Part of a small language model's weights: 4 heads of 32.
Each number is 50 + 15 x the weight over its row's rms, rounded and kept within 0 to 99. Layers, rows and columns count from 0. The size before them is the row's rms in percent of the matrix's.

# o: layer 8 attention output (transposed), 128x128, rms 0.21, rows 36-41, columns 0-127
# v: layer 8 attention value, 128x128, rms 0.197, rows 37-41, columns 0-127
o36 097:15 48 45 47 48 40 45 67 65 60 33 47 38 57 44 57 42 48 64 64 54 00 32 51 53 61 44 66 41 32 64 60 48 53 41 64 62 72 55 39 50 53 53 41 63 24 53 60 52 36 66 70 42 50 38 27 38 50 68 22 26 44 50 68 23 65 69 42 50 42 28 50 39 83 30 82 54 31 55 39 44 44 59 52 35 59 58 45 66 49 49 37 25 73 51 21 70 41 46 67 47 58 78 65 34 52 54 54 72 35 59 64 45 99 39 43 52 61 27 39 59 64 46 45 61 39 53 65
v37 095:42 46 79 43 80 40 44 54 77 22 54 52 55 70 68 50 47 38 63 79 55 40 78 80 53 39 29 61 56 33 43 44 39 37 36 53 47 37 56 52 66 60 48 63 68 34 51 63 29 20 57 54 62 47 27 48 37 51 49 37 43 27 66 54 26 77 38 49 47 51 51 50 48 67 74 68 70 61 47 46 86 35 66 41 56 52 57 34 50 64 46 49 37 34 53 42 59 48 66 59 15 58 31 66 54 53 56 57 67 21 72 68 68 68 24 49 59 69 79 38 63 63 41 38 43 83 39 61
o37 096:47 46 28 55 54 29 59 65 20 45 54 36 44 42 62 71 68 55 61 59 57 46 63 51 40 60 35 45 54 41 31 44 45 50 55 56 32 63 36 56 06 59 51 68 75 67 39 32 47 65 62 46 35 59 54 30 20 43 53 51 38 42 53 61 58 48 66 24 47 43 64 43 53 53 75 59 43 18 59 58 21 45 43 49 40 15 11 44 46 88 55 50 61 38 62 59 43 47 81 25 21 25 27 61 47 58 29 47 54 49 28 54 39 55 74 25 39 40 29 61 60 56 60 80 53 44 35 48
v38 110:47 54 59 45 48 42 39 62 83 25 38 21 70 47 78 50 54 39 46 61 49 46 59 53 50 36 55 63 67 59 51 35 43 62 69 33 52 59 60 49 14 26 60 78 57 41 64 66 45 50 41 41 36 49 34 36 60 63 43 61 54 43 44 48 51 10 65 68 13 40 43 55 71 37 45 33 59 33 54 41 55 40 39 49 60 72 37 25 56 43 66 82 59 53 73 47 59 43 09 57 34 51 67 55 84 56 69 44 51 34 75 41 43 61 40 59 30 40 51 51 10 52 29 59 40 35 68 53
o38 101:30 56 52 26 65 37 53 37 42 32 71 47 49 18 46 39 56 43 31 43 53 42 34 45 33 63 16 07 61 40 34 71 45 51 48 52 65 41 50 34 27 60 64 56 59 50 37 41 48 56 14 29 54 58 57 44 54 38 66 58 34 57 54 49 34 39 45 59 19 60 76 43 39 52 52 31 29 51 44 54 29 42 46 60 47 66 36 67 30 65 66 24 48 46 37 43 51 83 56 44 40 18 54 33 30 59 82 61 70 32 69 58 32 52 59 27 37 83 51 65 44 42 71 38 35 31 49 60
v39 084:54 58 53 65 41 36 65 55 35 44 43 67 41 49 36 43 57 47 60 86 60 56 67 59 64 60 44 53 66 75 54 32 89 47 63 51 61 45 28 64 63 46 50 23 36 43 75 65 48 69 30 52 73 36 61 82 47 39 35 44 50 45 71 56 47 69 69 52 50 39 53 41 59 39 58 63 18 70 55 38 64 23 51 51 66 16 37 39 78 50 49 66 34 47 45 35 38 50 38 53 24 69 54 39 62 55 29 75 83 62 41 37 31 36 47 71 67 89 54 71 59 36 39 31 54 46 65 51
o39 081:60 40 45 53 53 38 65 70 57 46 28 56 52 42 47 50 68 26 79 53 30 56 36 29 53 63 56 58 49 55 32 59 13 89 57 23 60 37 54 51 45 46 65 34 40 84 34 38 52 51 59 77 47 54 65 48 61 45 57 66 49 57 50 82 76 53 49 35 49 71 62 53 47 25 26 55 47 34 97 63 49 67 42 38 26 46 40 56 42 50 53 23 65 62 43 35 65 50 50 48 56 56 76 44 48 27 27 62 26 60 36 61 67 53 42 51 57 39 46 42 90 48 34 65 36 63 68 50
v40 099:49 59 65 59 58 65 34 54 58 55 39 39 52 79 66 37 39 58 57 86 71 47 56 54 42 52 83 36 56 58 43 54 59 66 42 29 43 26 52 65 84 48 65 53 48 49 59 14 39 68 44 40 60 46 03 57 82 53 43 71 38 53 65 33 48 48 45 68 55 61 70 66 45 31 57 36 22 27 60 43 70 72 58 55 65 47 72 56 29 36 49 44 56 37 44 31 46 56 70 34 53 58 83 56 43 48 66 42 65 23 37 49 31 57 30 47 64 53 61 59 63 45 29 75 66 29 39 43
o40 089:72 57 51 60 23 53 55 43 53 64 24 23 69 44 57 37 36 28 60 48 52 51 34 50 42 13 74 52 50 35 52 46 31 62 59 50 54 09 22 36 56 65 54 67 47 72 63 47 42 56 40 59 23 50 71 66 46 67 58 47 60 42 66 48 53 49 60 56 42 19 55 51 30 55 69 52 58 51 70 31 22 51 56 72 26 55 81 76 75 60 36 59 75 44 29 72 46 59 39 40 67 41 33 43 33 42 70 59 56 48 11 50 57 58 58 53 66 46 32 38 45 35 25 31 40 42 40 58
v41 099:41 78 78 60 31 62 35 37 59 46 47 49 42 52 56 56 63 51 47 62 38 81 36 23 73 43 62 61 56 29 54 40 40 60 77 64 40 52 68 06 62 52 38 66 46 35 45 44 48 56 25 60 58 47 64 84 63 66 42 50 67 45 30 84 63 37 59 72 61 42 82 82 40 59 33 37 33 53 48 57 42 48 27 58 42 67 68 33 51 71 43 78 46 46 67 40 53 44 57 27 38 50 61 48 50 33 42 81 51 48 35 53 66 45 51 41 65 55 58 66 38 36 55 60 32 35 61 18
o41 091:59 67 21 61 47 67 51 35 52 67 46 42 70 51 34 55 44 25 73 36 62 54 32 72 45 66 40 37 72 72 42 40 77 53 39 30 55 37 57 57 31 27 49 51 65 74 76 59 71 62 29 39 51 60 42 59 61 70 55 60 60 52 45 36 39 45 60 43 25 53 45 40 37 11 64 68 29 62 50 54 63 55 70 33 43 78 81 43 54 43 57 23 91 58 77 51 51 66 55 44 48 59 48 47 52 51 73 69 38 34 47 66 60 39 38 59 63 57 49 24 21 65 57 42 61 74 71 43